Weights of a small transformer language model: MLP 3072 ReLU, a variant of Adam for these matrices.
Each number is 128 + 24 x the weight over its row's rms, rounded and kept within 0 to 255. Layers, rows and columns count from 0. Numbers have three digits each. The size before them is the row's rms in percent of the matrix's.

# layer 2 MLP up, 3072x768, rms 0.0218, rows 871-1015, columns 192-287
092:107111108131131153134128122104128104132146191103138116076128111142115158115139144198141099145152135102120135093137132116118141135064188115118073144135147112137112140101160123114129149111121113119136122109137109128169152073161105122126136120141171107080151122117137148114117103120148108167
081:170122123140134146126132102078129139152129136153111124147137110157144177125147142141138135102120134137140109093174141136145099184111131078151115172130146128112118154111132099062153142087122121139143134160181135150097125078164143119110121114127188138128105120133119152110126099102124135184
102:126068113140117143133092146169110118110113157131116153125133099132139137183119119139077132107144118149108111133163101134112126141117160140120113165148120138137127126132142109124119104113131153143110113124177118108098144151134155090177108146086138122125137075128163165111165097126111128101
100:194124161154101115095132150151147134146152139160128107094146166139108120167100121155158136097116123096108132121160127143157129152113200114132152113108091097149129139085122139154146081086149086151124131115108146103142163122108146125165113079159142082086180064128161125129133160125105142104
104:160142180112111100111162125089125071155158107148143124114123165145129114150138130162103119117126155142094115121118104197125102131127105085123013119107140142116154097151126151174174167122141118130151100105134102103147148125150101127164163140149142108159186148111131132063158130147093169128
108:138104141110174166154127129118126149111167117122134168144114155108137133188142135139125092144123102135142118079150107110169123184104139135133098149052148124124099124162149137094142159132102106125104114124112139118146141130148142140099138086073119102122136114134105138144094119159127126119
118:149127147149166152119128131132141120119144117116125168151121170141127123112144159160107130095113105119130128124113151148119103131131119118151143152139148087133100103156133140109132095126085107133160146153107083092128107141125135130099129103188144134085131099126159131136135117121106141125
094:109107102112108122110119146127106122145099185105135139126149141055198148125098124140091142126136118146090147120174145103127138114130153128129172114132127152133098140124149176107108112141133104100098149119154122094124162124128183101146122127122157121123122118124180151115136103143067136090
104:080117117129126109128131106109126118141131156130114156157139136118130127118110119134107093088130121186183120150149123093143107117114095130110101130099097106140103121148148131129114166134105119117135148117114170064111148157174105134085120129133136155103122107109114131148096131130140146111
079:167102128126141164145126142099110161128137161114125151139101132083159145098138149121158133155139154163174133121167142127141136112108092095149162149131102112140126135136114126171129116126114118100148127139148138145042055138124151111113144153109153116129141094104151142117095144149131132145
101:121090140119113090095111133117093142121125078119127135102121105094146151119108194144144137120108156132122078137145155138100098100114142110155129114129125134132136110094097102106170137124120128154098117165113074102158130122126138137127099108146162112141154121113153148153131104154169112108
087:067108129075131114093127119155161111144154140118143125126148128167118101107150114182114123118098143122115101117112104157150115108177163109132082136102173135129160099149152132145140159169104116149113099111157139121138152169160125133111110145141133114108133106141141136124172119153172148120
104:147133136117169125161124138137120076101123136115144130124129140163148135148159091124130142117109125099169064085107105133114122142133128143106119147100129163187154114140115148120143109116115110149145112164121088116072116160139111122176107157156112160136151150137126127117125133140100149122
106:122172121101153127126170108118147109164146109129158121158132101140117088161146144112132119108096144128144099139153096119125098092152121112123103097143120149126128107132100153113151117087037103123147125102118122125162109112137120095125083105119137106119108135123115151070060132133144138136
113:138122165085181105139142142154138128121156136129083132104133113129150135122150114145151122112157138174153136156140093157141149177127114145148135160146122098121099086140108097147142146092089129159113071107102082135113113125133103096148120152151162124136139129117156100056131121165126170118
102:142136146147125142114092159098096111161142156123138150111149112158176164150120130136097111112138156154131142169113156135119176121141142075135142109120120130108129165118108138138135142148125124115136124134179150163109116138171131076099094113079124075125122150125144148190144138106133077136
102:096136162158150138082133132138108132105126180123148118092134118110117141108152174124153103151118116148148146147119137119125092154116119131124161107168087128162134163122137117127153134135141125147079110121111121126147111112130157090119085135141133096126069130125146130121138085151136095095
098:165137187136104128136144148108159149170149144145125128104163124117120116109123108149145112089086128209156081180116115126129110124106133105147170174131090086118078165118094158143143144090110114134151099083127139109137124161143121075133108148120155124155067138111174121151114128131140163112
105:099118152122115125129130132101163141155124140117131112086165130107129095160106093136123145167100119160145112153144107139137131111127066127127130160135077104152105138112096123095102113111101116117125119091150143166150130162103136107144089102156165098127090126102136154143137127118118153082
103:112067092103138149133154151129139114137186091096125153190138164151132126137113116129115147132125148141115112098119105168170147111134086147106126164135166153126140150174184169125133114136125093142143119108168150102131171142117080103153150109098133165117193124142142142122094166115163126137
104:125130157142108045117095139144118097138130157147113122137161141129120140166162063139133118085153126092123138081158142130095133103125100135164120088135117080132120105104127131149124131081133108095099123119170148124123098110125146131162133131120086181164165161131142106139102061125161173132
103:121132149147137129060112076133159105139141090111130128115109165153128113145155121138100137140123128131118136126108117121154138172115145120117155111124109115137133124115132120120152131142134119154130146103140145078179153133160093078148091112123157109142097124104125131100111129157136130059
103:113126154102113123164149141115105089155123108138097134072139129129135110099111111137090110155202154160112117093111119150144137102139123121127121142083122086125124122158125181094143145102149120124111137126140130136133138143117135126137130131084105153111155093106138162143141166104131136147
097:103115155119132131129177119126103126177140170149164117129110120100159145184148141159121134123115102077148112150117103118133110123126140167106091139132128067205142106148081095096098146096124132135163118144139133067136147112113141095105118135152181117097084121137119114165119135159162140094
128:133141176127170170123124119119102137156147160138095180166151127132105114166139123137138124096136121141114133159119145194151125181111090120122103128114116133136099161127159159116103096101142129127168126145213163131109131181155092123111124122122148130135141162124150112123137168127126131105
104:167162166146106132123123132136068118169165162101124107140186158118137147129129067109137130102147143146106077124128133161128108111142137156145122136138102145114117129130180141098095138117113131110142138120168106134146147154160117163140127127077148183128180072132096134177181091139170175089
099:152143126148142152112144137089184136118124145096109149115166155115153129090129143104153154129108177117092126072115122154109105116115172158131100143136152104137126173161102116171118118144114108119083087126085090101115169133124087132127120129112097122164139127125163135085127091129220148125
110:131157126092142160079135130158176133109112131124160099123112101138119121097135102119150159125121084137178108164163157144163114128118126096117148133127130130122141139117106141089168162130089110096117079137149061125112119100138165123169113163147187125135143165126093101124088124129097117072
096:141134102139157127129133144083099123102094115099131132145116126110165135118129114137151076148150125137125146141133093119172158130154145129151097114079153160170070091112171141126127137139122133134162130123169169110115115117146156137109136160078204118111108076130129132152099106138110120109
097:124113141098154162109130120106136132137119183129134109153145171115108172138124134149140124116184112127116129094112064196180068144118143119130112084124103134132118109157110126114125121075139120169111097133122115102144121141109082153095129093143190158144119132111165159111082093149134152119
111:082100216145112149097146142126118121143157157101123156118158141105171098084137119131117166164107125114130173109141136110141161065094131103119094158130114124117116152146107107138163126072135110104126123130073132119154133166145105081125119116129116095134138085113104116135144114115089107103
102:086141143074140118154131148120093168162117149080126141118124109165183111117154153117135140139137128128095158119114126125175182102090124145114112117139142132166084157174117138128129131146118135162124188099084095168116153155176102175138131112156105126135149121137189125138123146134129158131
094:098161154143170136109164147144157115101140156129168149119138119118149141086150149173102121125125196134139084163134133147156134130117151116113099155154127146140055112150107142144112163148085117110099117124112095129121078159141081120130143112078095117154133109124173174082094154159115142131
105:125130149094183134113125174114112127131161132135188156100149111104096135119191106139128128155118143090137135079122141127102123119104182141088129148083115110132073183143146139128133167117122105124135115126135134138109097164192093156135109111123130192167162105118132165130160145139122123088
101:126115134137125125108104147113167128138117162150114150155121106103142132163107136128120146144129138161124164131146121102120163090093099088130146126133089128130102158115106137133121140113109116151125156116168147119134088110158109097110127120087111144101118134096107116121096110156122114100
104:125134104115123153123147112102080155178126154130101142162157092127120112128135104123130148121156173130139112136133126115186167163108152128152122135112112127121156127115112136113144127146123094120118162125142126139142136141128092140117141176134131113136110128128132120136161125127122125116
081:110127148139141064130105143146141125160127118128156129114161128166126106152173105132151105111118129124123165127132155139153109156153100132132101105123093137132108105128131133102093150125113138103154147142142146126151146151124128140142123111159158128130119177070093126129105113142128096143
119:127109098129073112141133118138155154099115091121138134129143120103128110144112133152109106146110110168123115172094116129157133131124163127122090172087107134147068089146132175093125126120141118159136103136125110137150171160132126152169111145140169132139109123128152149144119169123128143152
099:128115150152139184132134109120131098137141113134123134159137135149151138127123121126153166151122149136127104153190084156090102115116107117140099141103120130152099113150125131107142133141099128132097127122118170143083124140135090108061132149126147126140147132106113133152128131125099149099
109:133093134154101101147110122156110094113173138100175138109128088113161092150143115135123080119138080118134121121120129128144060140119191090099156125081134131178089122141171186133095136095092116116139105138129146130135159182143031133121128184128100132108127079117117157091117136123110112153
100:111144124103132143107119110148178147154127157137116122097142089127135094114104130134165126137161122117144129138151133163136139128102104127106116141091092142125066162136128135089137116146150096111115119092139103132136148089157076130106103104152111125118119142119151165119140135134147132135
097:127124141094096134149146143123098112153146103149160174170128171149114112060134126103120185163131117118102144108142115143152125087098143097126110104112152129109128120177136135137199144122148116132097146093090134107151114113140169120113146168159145100094179137144146151159165099115131128151
084:102105150143122116111144166084187089188159138155162108096153129104136186162120117110128146119087160105163128175182153113118104150147106106148117100143088084149093146116106100161103108154093142186130116132110087167135099140135112123149087105120146136155108070126171110128154135116072145184
102:100143134136095122150094111129141110119130138144104143141167138156159140133132120135123101134127119138075086112131079133201127097128157096116098116133140123134150127111116139136119153113083124125110118153120068145094156146121075089123120135083149121127133123123113096159153152093106153138
090:160092142159122151097109139102153110148136112119142135121135120119123158141144138161128136097079118125138138116142189118185149110139143133114099114108112102117174138124126122113178138091135098129110119125147099120144133107118144146134116123107136116098172148131102087143175105130112077166
090:097132099148134108135104144119161124162138115092146163103095111136144112134141133193139093087152173151203073131142154136139101159123140143148113151154077128103139130127120097144114169130094112111159124096111174141120113168162131130118105138078101110140151165089130130046128169108126052129
105:127144128124102093127135108140158114158130145111096176117152120117139083165132129112153113134149129110153142139147134142162047138112080109138081112080136122079116136157106127144128164144119127107126116124116127115134152114137072148139102142104136123124132102124144132113115164135180133131
097:138136123128186138101123139160170134121137150120159114123159136148123139084161141157152144190115146169134086097124118175129110099129122157115110138141120148133109122117133137122159118141107123100113143138083097060149147154134100097120100117124132136133159113107139133122155112113145070118
103:140088181116129116125142146102119133135167127121142133137171139131144111106131112135143154104076145126144131138147151124149166140129093098131102107083118126115109108119151121094170151058133125143138125152129081117092144101133129128124105121161131148139136125117107038121116130117129084116
097:124103150149186126111113141118164116106175140128128124117124146134145137132154128147112144082105180122105135141150132125151103133136081090126142136105139141126079175172148133150132133119113106094139136110111163186136158186135088120102111106101099113108141149106121137150150180138120148129
098:136112131099120153124161120142140128126159105085139132104149149153135111100115132124160164138130133114139124165113119146133134148145151163095125147107147126163162104176106144154185123146103120122108086136118099129077078071138125108118093148126125076163155127114137113085152111119108138096
102:148134156140169148056132140134131140143133117132175140126153170131136143114137114112115127132140146136143161134117118112103109154095165136141080101138117094117121133129105122132123054116160126159146138103058168129141133161144091126135106131141126112161125076113135142114137099172073114139
084:124113150119141175108122123117129140144132126154137147120118140091122139138111150157155166156079145190137125156116114125126147120090148116117141155143154145160079160159075131132160110106134095149112113089130128163086126114133103109119106117115121128142117130121139172132152125133149161147
094:121161093078146161123118116116164143112176137147150133093104128106140146129140153124155102130185103147110118136145083113164161121137169138143159163135143102140115108088145147155152167124110103130099123160144134120163126134098118153161141169151162121111108121085153114155130111140133140125
102:148149144078108074131113134097134115108120110129111174127112133129138129120139125116115134139122124126150115122115166136182123146108113127132146125117125151128147162171093114116160110125093129159109147129107134119148152131139129156125135163123112100155158158154137129102129158157115079133
106:145126133124115117109106133120120107118137085144100137109145090106138110113102149124143113126138122120141136080128119148152126152134140159153098165148098142090109118124124137117147095093137120180113111158129108109119136088150132128154122130105105108156114172108147103128118127154122145138
116:124141163095126136081132142142130140140139117142132143137125126090153139111124109192113118137070119144117140152108160162134101103117075134116129122119135085134092156129098192130106130100097108162126124094162140104152104107136144105088094158130125136159158132130112138169124164126110101120
080:156100132129179127143144116107079130118141138133134133149141114141172162113126114101150150177112073094130099124132141158135113102135086127113142142127181124158132175137149129098092073076120120143121073175134098095117122137123100132166140113129130147130122143103099146105103127107143120076
099:092103129102119139092187125072094101176143122127141126124145140093169159127108170117125118119093194104151119075123139100124094168159125129158122120150126141137137094156118145138136098113095090138135123163107170100116110128124203101113109135109161130116105141121133132113103130158127117126
098:152106106173113124096148121104151143135126104138156105079149088130128125121153100112184126110107122153144126151148106125153187134140092107126118122145141137102088105134115167065172139115042103134108134142116164137122130110145146102115116143122122082146127135105112109104117116131146154156
093:164099116121136106140167161096132114128132151140110123194109145168120148172119142130120119115102146139143114157156114138185134148143123158136144135097150145152108121110168132130182112098127104127117139116138138097098112150151116139128112095139129104123139140134140082153114109128113168090
102:162095133124114091103154162117179119133129158136123122164110136092125142152144119133132153115119139078133157135087186134151090118126113117120113129087136145128164121135096141134155144093108103126076144149147164108125143158122122140161120141143090132137091131124124132098151140128119167188
107:099133167112158153134088101101108164117110109124140131105149145073148118146135141127091121103119088108147116140129109151117144138115166155113161126136098145126130157117078098106137095117102123122109115132090082147136104155165104118115121092154138131135123184130140146174119152082136129130
090:110123163112163098134138155176186099108134131110129149148131159148107099117125100137152138099115120111130127116115098134104131147119160104114121097144122129111124161117132151120103167143121106131153145125154143120097171151094105090110117085140131155139115149126144128137156199121139165116
098:138130156067129100104120126135118118117140127127114184144175149114126134118138110152145142138099153089138102136101136143139129116118130108104114100089166152150159088167150134131085100093162131135178116112149127125171146163125141100180125112075171149148161139141156137133132165153123121142
094:127135158134144103133161115125103135149183044119110137128135118147143149135116087156153112137133115101150115113144118165125141138133108125170121123113091164108137135170105120158121147140098114125138111110139124069127120157164105107108122130118114144155110185108118108118099168105148090114
091:133119107076119103171168103087151065121137123150076124157118120117135120102101133147089091152131168166119106149112103139173137162147149111117157139104112143149169103146134121128168165074119139146118127174132150109136113141108134110195083141146110108086145151146157117143106136140086142090
102:130099162125159138125144132144134141092176155136112127061144110119112159113155147105134116108079150148143101115117115118113129138125132127119095119135110138154125155156115126173127162122101120175108110122075149090110156111163136113124094152121120121150124126119112100121161123130157124110
094:149137098113144135115112120128123115137103100122104133124135144112125113108137132155097129155122111165110108132141085152118130103160156115129122169118167180126152116083127158093128130125115124120107119125135116094143143095114153155141126129123158130106105141148134149149167177101157162144
108:146084103142112123081135134121113135092127137117123172128120107113109106143158142113103078165097114126136129126159130152095102060139148143104107193130146078170091144161114188101155155126118114059113124142152133110125119109145108126177117186118172098152141080114146163123116126118142119102
079:136135134138131153158146140154154099111123105161077106147140134111136153116126155145135129172135124119071135148179135146115128135111101132093169134117133124154113153139154149057131178144121111117113164139160143125107092153141123113127097095123139121110142163123189159120142147158121149104
092:090114095061173121116159119101130092122151137113126123140147105156133096110070119111156082140133116105150146146087122142127175127115127153149138145154182100129105115179148100124119109122102124142108116092068097129139156149135109102119113108146127139117143135128117145105154124111104127131
091:072124132125158125121111138131146132103116140123097164110117129095133102136133101091148118143114087086121119132113096116152142103074100114095145139116085059124088160142139140176116145132142114172093149115116101143133139142159137131128116089121086139147144096123145164120097114110161149123
101:104146164148150173144104137133142112115132148140119140117124133116155137111132125158132121136086113145182097088133151117137195156168180124123141159123189122144114114142111122178149141148144123137069124108127146136141149151157155112123102146107158156102142116118101075167161182127111126120
098:129146129086152135136151116145103104139101106095122143143148154121163128111146136121153092095129109132126131092120126169161091139110173156155110120081181131125112133187113114142101117137107130150126055148093139131144121129138143145107126133126142099125117089119152156115102139137130155122
095:105122103129134158158119120142137117144099122118105155124178105133154092140162135130108102150110128092153107141134136121186136131152160126150101098133114147166117156155153145146133143133122113114141127137100124080160154141157115103157126115114166109114125111140112118140120104148148131115
108:097156167097117143101102150115110094132133124133130172157143155111123109101121074128115121121097108106164152140124129158144095153162159135113122127139137178143112150114137119104121166146121127153121153132117098137101135110150156076123123084162133122140105169110117092147127138153121123150
087:111149152170116103112159121135155093160126119114141136179120155142146142144130098127137173127131061132167149096145128133147131156135081145104110116110087136146128121122093119096136110135112098164116118126162099121134130150142060116149120107146090141138107160089112133155146115064129078158
096:120130129095098139134107107026114155138147187116078162144158151141153126108125084099123171127115085107124098163134149143148117110168150127131109153150184185140130147144166115082140113129137101144139115105121106122159112154139120151084121130088173133134068099135127117086135159155161104075
110:118114105132116126051138117137122120112186111138142151077121152127123130092123104137119120166081117157153134084178142126165114095078143130102091158089183099132098132144164151118132159152089077099119143114086147111099146121144113109127108137125097107140103127091169106140115133146151107120
095:127097138143167182080122167131122123115120143127123174116148118103164125109086126146115059122130129159097140125151128119133132140120092128138156139102119135111113174128158169099164127127129135119126143127115121125127124117143131159094128171086118112125139171123145139144111170121099110128
090:132143109129151147110111134110131109095127162180123119110118115116150146143095115184157113128125121152148117116124102183137111140113158174135157173114152098165114110117115153124130139115084103188110131160113159157080104135125144157163094167119080090119119119135126101131087120142127139158
100:148187122115157142119163086114161113088074136090111146135142125121131093123143141138137129116099095121140133119105098171157156100097114117131147103133155182104092121189146163157144100134105119106164106141115148105179137156131096120131148112110140144127173117158120155133136180162084134141
086:119142147126112095134073150166149074110112129135118134107125102142168152122143094127109044117144094135150118107135091140122121156109129124138156147108090103138131146134134140067141137157080114129135132175144131143100107136129122116129145113135139089089105143119153099083071148146128109105
104:119113148127142110080120140139137161128116141141122147136147114133158085092083089127169080135105092108148100102109116182099126114147125130131160120147139156156069097095083156140100136106080075092146190108126123138092168112131056068149138095119120135124106139123140115113084138133123135113
098:129119107141142167158150116123145126119130115124137155089144102112142114052138103161131122100135157132101110121132097121121180120091147115128150147109131079171097089144151156127095178137097119119133123139122115150097108110148127105144125135071108094093144129091143124149161109140166076074
085:122097119121152081108099118142134089086134085138172156095141124138157142100108163135126095147146110154116202160155128135128122112137127127128104130109127106134108105138131124106108098109094134117125093128106112145095127118145137129108091134192105129127116145124165137148120092127106112121
100:114089104113144118132156141073177147118140187118130093138118143086134142137148049186144171140137092167133153109137148146130095096109163116104116148113158075125123112128133173096141177135140091179167069121143137092107131151141132138127098150123116117141128089111100172097160115103125135148
088:091095069134123177115093123148108102119137126110050158114108175158125122150091101147155102092088096139113114117155154126122097127092141087093117131103152147122105174114132154129164166133119115112102122146121106158082151168171142147168113134151126151099136115139128082085159102093132107148
098:131119158178126162100086118141125087108146111119101165117122179124138110174125135131145128136090114101138150125140129162170147140108077135126114141119144129120128081136116159152121115124137129127096106118103155089138151096138099148122129135173137106142114162121160117118151094140134180143
101:111109123154081138094123148146129101157137145151113125117133099118179128104100152131109128123142096116132090115144122163121097159106142108136145085120126135161124180126138144124116078150108114165144161111087130131150148085136108131147099114172140098130160116131128141129148123104147126084
106:126116156148095111103140129087088166167148150134146132143127109146107135166144107163119114095147155110167118124102111145164117111104139135151114144099089154144104130172125138123118105069128103077131113115141088084116148105159124110119121151149153128147108064094126146121137135109130141113
101:121150128120138129127142119112140141085072085132160116097109103112140115097120152129173140142102129120139151152141102164097136138101152140124087093142145124170084147149132145119163110111123135129120134148140101119127146119137147103128116110126125063121091162115108153104149123161117138112
106:082113167117132133130071146111112118105109133098129136160119138100132083120152116141168106114088144120154075085105147082140112135131157078123159128141141185137170150111145121124150122104130145100088119125096154113158147111127151127157126142139157133137156105122112099137114117121127127143
101:127108155111124136107116117090086104116116203153075135120120110121142105154101136117128147118092140123127121115111137157116125119112119087133140120136104138146072115125140149141146089111140114107096144150131053121162096175128110130135107146144126136155164134115149120098074098131103138110
085:128112148121139129110164137053134104156143120100145108097103179145120161108071099177169118146122106123166146146153104150091153152137133135143084117097120131108094119129111145122171153116146134117129118130127088147127122111156126133151131138167128109109137130144122089085118105145139089132
090:157113094112137069134122127130118122182110111109120104131128151138132124122107125127164145149131142179101141157116111123149150128095230131083133176122160145129133116090152127106187100123136124163140103097166144153139138132102178123148140163117176142143113146106154117099076121132082139115
098:094091094115165123139154147116107118124153140107127110103170111150124132171121139138117112135079114088130122166151152161135133107138102126112115114136129181135151113177127132101147176095089131126114107144179121144114163168106108116153114122160113129127110077142093113161143136094125162116
103:140094098153148134133138141098078116102143118139122137069167105098154133114089127133130094158066115176124129124089107111137160133091116150125138174119129119153110099105117162139140119151116121072117147111158102142117116119123151103145113162101109130136158128121152130069124127137101117129
082:154094099097111135125116173088138099093151114083087135138109173197147138125121132150133139145122099120115137103159119147137144106176144120123140136116148179095167070169157160117126118109145119121089111101150150103105141154120138128154139157134142115119137143106127050113125121157139112105
096:116176091143128163104107133128099118138161088131145114168152144139143158147074149122118125123096129104128124154162099142145154135136129122105126123116090093112165058124092139138106150141092119113067139116123152151105086119142094149097132141123113091162134118137191145154129113139121179134
098:164120167138153162135154117111138120140130131145101154139122077169124077093149120130141160155173113166076123127084090133136184128104115112176124137116153126110097110142098164118114178145117116085090121145151113117104143086139141109115105138095185152116118085124195125132156149128133078124
096:147121115124139139124137142170132106114161146122120163189191127129145117152083119165109119088159090097125123153113123172090103164088118151114159135145145141137129138122156139113133097088134126092128149122109113137123086077115094184108127088176121146086133131128146127118128168156145142143
097:178146187154141133107149163104144111084128143096183096117146131168158146122117090141137139134116123146144137159110146132172092151120159156107149151137106094190147170177129119126185128148122119144094064115166126131136130135157135130113090118143090124139091133142145148118130148123102141157
093:108115132123163102134112126145099130089101078087115131101134111091144110123132119148108111166109146097127104122135160108157109142122138085124153157130106106178143102167121119114161133150118136144121141091130173110133135135129140113130102153124126074068110152128167098140124085158110117104
096:107163095126124143139128134165102122126166144203087161152126178127109119154120117125115123122119065127136111114148134147087110104134136129129131155145123120114131142142105128085117107130077095089119093149124128131130100147115084109101117143132128122121098087118108119142163148103163075137
087:104116101111155139121109124119089153164124123101088129142154072126137104157175098129143139151139129102142077150109168119148133140128105112138099135134170138121131150161129126137103138125077108133118155165121104076146163080142136122104123092138144107111079100104167147162193122138153106097
105:123079135130140131082104154106160132148149121119149133131118108104154125073102177147123144132080104115119130125156175135133140144128130094170093163127090107147118156134097102109203154117100082077093144150136095112145094075112112115138121134114130120126159146125120138163152109084125103124
107:142095139075157133138127135132139123108128126133137146128161150153156106100100118119139096136126118158124121121127118144185118121079128101113134160127084157146108105152141115167117125105079126132151172163126126100138145133140065141124114120134120105109125120092164151106096124153083159129
111:143149092136129127147101142114126091160153112117175114079145139108151189131105138135125113129107120137165155094130121150156100084121168105126133096141136144136149107149103137126150146152128107152086121138104139103139108142165155122126126103145143116163129087120120083122096128140142124141
103:160125140082136119126140116104127076124140115131093149121122093134120141161100087124143088117135129122130121137118085180115150156150136144111150150131161134121118126107142165184106105153084117128155102091141106146115147176102142131080127126099181143110137146148158129113174125138128147124
098:093143166151123162095123139134171152098155131134110147154125115128113138087126091133113137142114136126135136115172144157107106137112092109123170120148147091143064112133100119118154094166130102141136137105111130136137057101140086107112110160120123138101154122131172146162134136092147121094
092:131132129126154148118138166132127090158148105149147142127124135153127133110150122160166145118126140156126127128115127151134149136089150133129118132070144127103142117102121108105097153122093155101128102141122085123155160087131167087127124140127107127113105167111180155124109161133087116114
093:099087142111173112127103119140105113100157139107131149126114123161103124094100126157105118108119141070157094116185114169108092103090116138124112124090151118165108141107144154109140123122134061107154169106112126134151128093132135136167120085158158098139150144137163130185159118109125115149
117:124114179130118118176111130124156114114088118138101129138126131148105091108166140149120096141118122114165162156129096151152123136105112106097148127094081090153044164144124133164138153100113119136078115100133099138130148130178089131152140103133120127134137134117161152121115141144127143124
103:153103140138149125120134148135118081116136133120134143122116113155124070115139138152123123101137112183115056155135121145128176131156123139120192140125131157168150101100143118112130069095067122156142159162138142128167129127137135150185117108146132156085107139137117126128128118114121113103
096:095179146141091131134107139156114133136121116101150155133120159161173123113112160152156096145123140135147148111140179140149146112115110138111124118116138139156072089102106116101138130161145119113165145130150172134120152138191099120136098130103188140110137154122158121147115094126089116170
108:116097107128125128143097139136106135110103141135153190142135121114137094157094137129142092115146114111130168134153154134174153152125157105102138140115124125130138103172154143130130116095132113097115132160144114162118138118164125151140122150139130117122122122105143133107132164104095111114
097:135143142144105126102168098148188143111110118119155101095147126132123150138115138159091142125143148099159135131132131119147164123134119153113110109135148117118120094143108104101143145118102107127150136093106132134150186111127169111134110095132157149110131113144125126134183140082139177098
105:134090116125139130126142143099133116157140150135146140119136113071153152096113197106149123123098118160149124103102114106164103104132130108136168166110139140132123131139120129130152128106130099137118113163114155063120076141150158087117105124121143132110133116097146133139098098159078130096
105:157142105113127096134131132143146092123118170136131131161163123095155113135080105111128127098136128109131126088116189128168124104136124172167089133135151133123117129136123119119131124083125124119105129161117112118088158149166142123150129121152101142095160127122124118150131151132172123112
096:108156064126092127102152104084139120135099135128140136086114136144133149102085153129104108083134118148142131141131115108154118139157102080127119138132115135136115136120166084110147142126118121098168147114141134109128156116177097129139133097083120108111092140129127121128115115129119127165
102:086136129135168104107126097104120157108134122134126176119142171096201144078128179140141101146134128163138133151123124134173140140098161155099117121120149126159132127173129142114114171160144143133153137144102118129138098137172130107126155164115185135115116149133147132176140156181128159097
098:132131105112139143133135121121145089122112123127146133134139079127142150129107130163105130072128177145120138154127181133159090106144143113149131129138130118153077089114127116092150146152097115083134156110149136130132098112142108143111107149111112108109071084115133155130134132129116149159
102:115123126113140089133140128136164085125158152145123196122120148135096122141122139116145124081133169102118139151180130178123144115143131096140120109164079145123126179126087092124153113129121109136109101118112114102151110142132092138140123111099127100120121155136119107112126085150110083152
104:113130137135116139079148117119097147145158103122118150090117168131124105164213092103139158135060117124170104085157159113111112141124112122123074126122115126145128120106148093132129108136084083105142162151103131105122143161096121126074099146126112098146087150144088111177122171130151141105
109:078200147131171101153086109127105115140134093135127138128112113162116176133124084131119172141105139100147124127170137086111093149127163159110154115118119107135137136139109173106103158112134106125103161154106163135113100124162126145128106106153142141115074157100075101146127096114144120121
103:123074136120112133101135120088179121142121108091135160123156143160129093140138071158116132086131138152163129105091154121135168120131110103099070120114155093113139145133138128123065139110119132126164133167080154104110162123152110104066082112146157075132112121091153133125130168128130124110
096:125117135111160146111135183116105100117171134126116120161116104101136150136135083119150146115110101115135148136121105088161130134121126136133132159131132098119105102166153155124170170110152156176157118157167137163108128160144129153116104131154091163130117140099142174084114108150138168095
104:129125107101139134119122136148078110107115131115112140139124102108118083124145165088145132146118127092150107094122124100140170115104125124096138152136109159153130087120118117116147100091131132118125144111145139094132107075122142108134103107144148112127078087114147103150121105168163105092
103:105110106135156136114122135142167103113162146140135150115151148117122114094128094177114149057149128119121076140139137155127152134152090135138143126112122123121133142134188158070092129102122090107168159177146115151133162090152131108100094152129097101123133130123138149113161147123159134133
107:072095138159099132084128134157117075147148103134143107140138144154102115161132122148148130164147157134091129128156128148105129102094195114107133133104117113148121179124131125125154171123121091157135126104114110104140090094176161119090121110089129091130140139125170113141098127131123085149
097:134137117118086092113136137135114148162101160139091121135140102138105138133135121122163127103120135166130144100163144120117088102123110101125142121145115122103120096126162137125110121124148106133142096161157108091113163062131135149092121162132102133146100123111121121130133086139118153118
098:107137126098113103066146161139133131146144152093154138134149147100094140120105155155135114121116141132115087159161121116157123101140119117129119124087121143150150112128110144092138167156128091126133138148157142080124116100113118138100098143137117081116121156131115103138146113114124130121
100:111101122146134113135177163126101117165122164145095131094123117115151174093126090161135122124135118137133113147208137149125069154145059097143168160136128093121136107110139142149114113102122112143156116098157117130142111106108102137158112142106080150136120128119110132164113139134113133113
084:143113130146122168137112106142126161166142110121139157145203128113132126130078138109160113159159163122130154128151150161140178173097122153143096148104089114115131154123122129116095129147137106118129120120152134152147117110154121157136102168096154083160145167113116189107151108117139131137
091:081096097102129146156125141097091164138120161154162133126113083139124096082113118131167091164143131137115099176112130120129147116152134106091109171134152104121114156149106138123157158111139106159144119164144146120147115138151114110118118111143139077127082066130138142119196131109101125111
081:123135136120130133119103081142131148130126147137107138118172108127106148072130129143120120116131118130105095109121165174143119129135122123182184131110143125145108137127174118110092131136114117101150140126139134131133097111120162104130122130135188141100110091097190191155154137100138124137
095:150151152128157120112088145143108110152158141112155119128150098146084142174159042152139162065172140100134141104104124147180158153106144152160141123105152062120130125101110128144104140132165130158161100108134128133128117090144125166134134073141128147130158164114148121096147150121134117093
102:187127156123118136126129132116118126122137128130107113149135152129099089168137109141125101120125149121096085119128079160132117149116133163119086119092098123138131082099078121129153156092166101172117111141125122135119133115154146135103101096142116088166141112113151101092150096134121132104
092:120174128153101089074137110134125124139145152143140176122140195099119118139150146144126124140150094143143161103122119140156129124085179127146165146113140127140102093169156133153100160100103133076120179128128111083135131106157130106112129109110126118130103071089117121147109125153131136141
087:144085122137163098138091133150118148139102120155106129138102119072129124122116156120133072126121126124110142073188137152175131123133121045138152115109146117121135140113166125089121141128104098143163100093124167115135120143128175136124169131079153113094148122094148130123061105152120144107
094:127137161136094158133113141087111119144126152114110158145143155171139123102167140187120143137134175116097123129146113104095119144139136136104136097108104148132153134103171124133130176100135115169139139146157149144150149132143121145120092127095142135137120102140168145105183150127117076158
089:123157147109139125122141107108175139112124111138128103146121121117113132117127148153178102118137158134147123089193131157100106148104165103116097117082111123128148108139134085104166142136120132132087098144112163105083111106168135116081122104110134097134101093107115117086130140190135111146
099:122088148100088143144158130085098170124129087146176132086137123141124127135123146111117139118162136163123131170130114128129105119144117123096133121118113154191115071076096160143123116139153119080089079168103109131113072104138142106158084182117115131118137119121136172145164131107086107136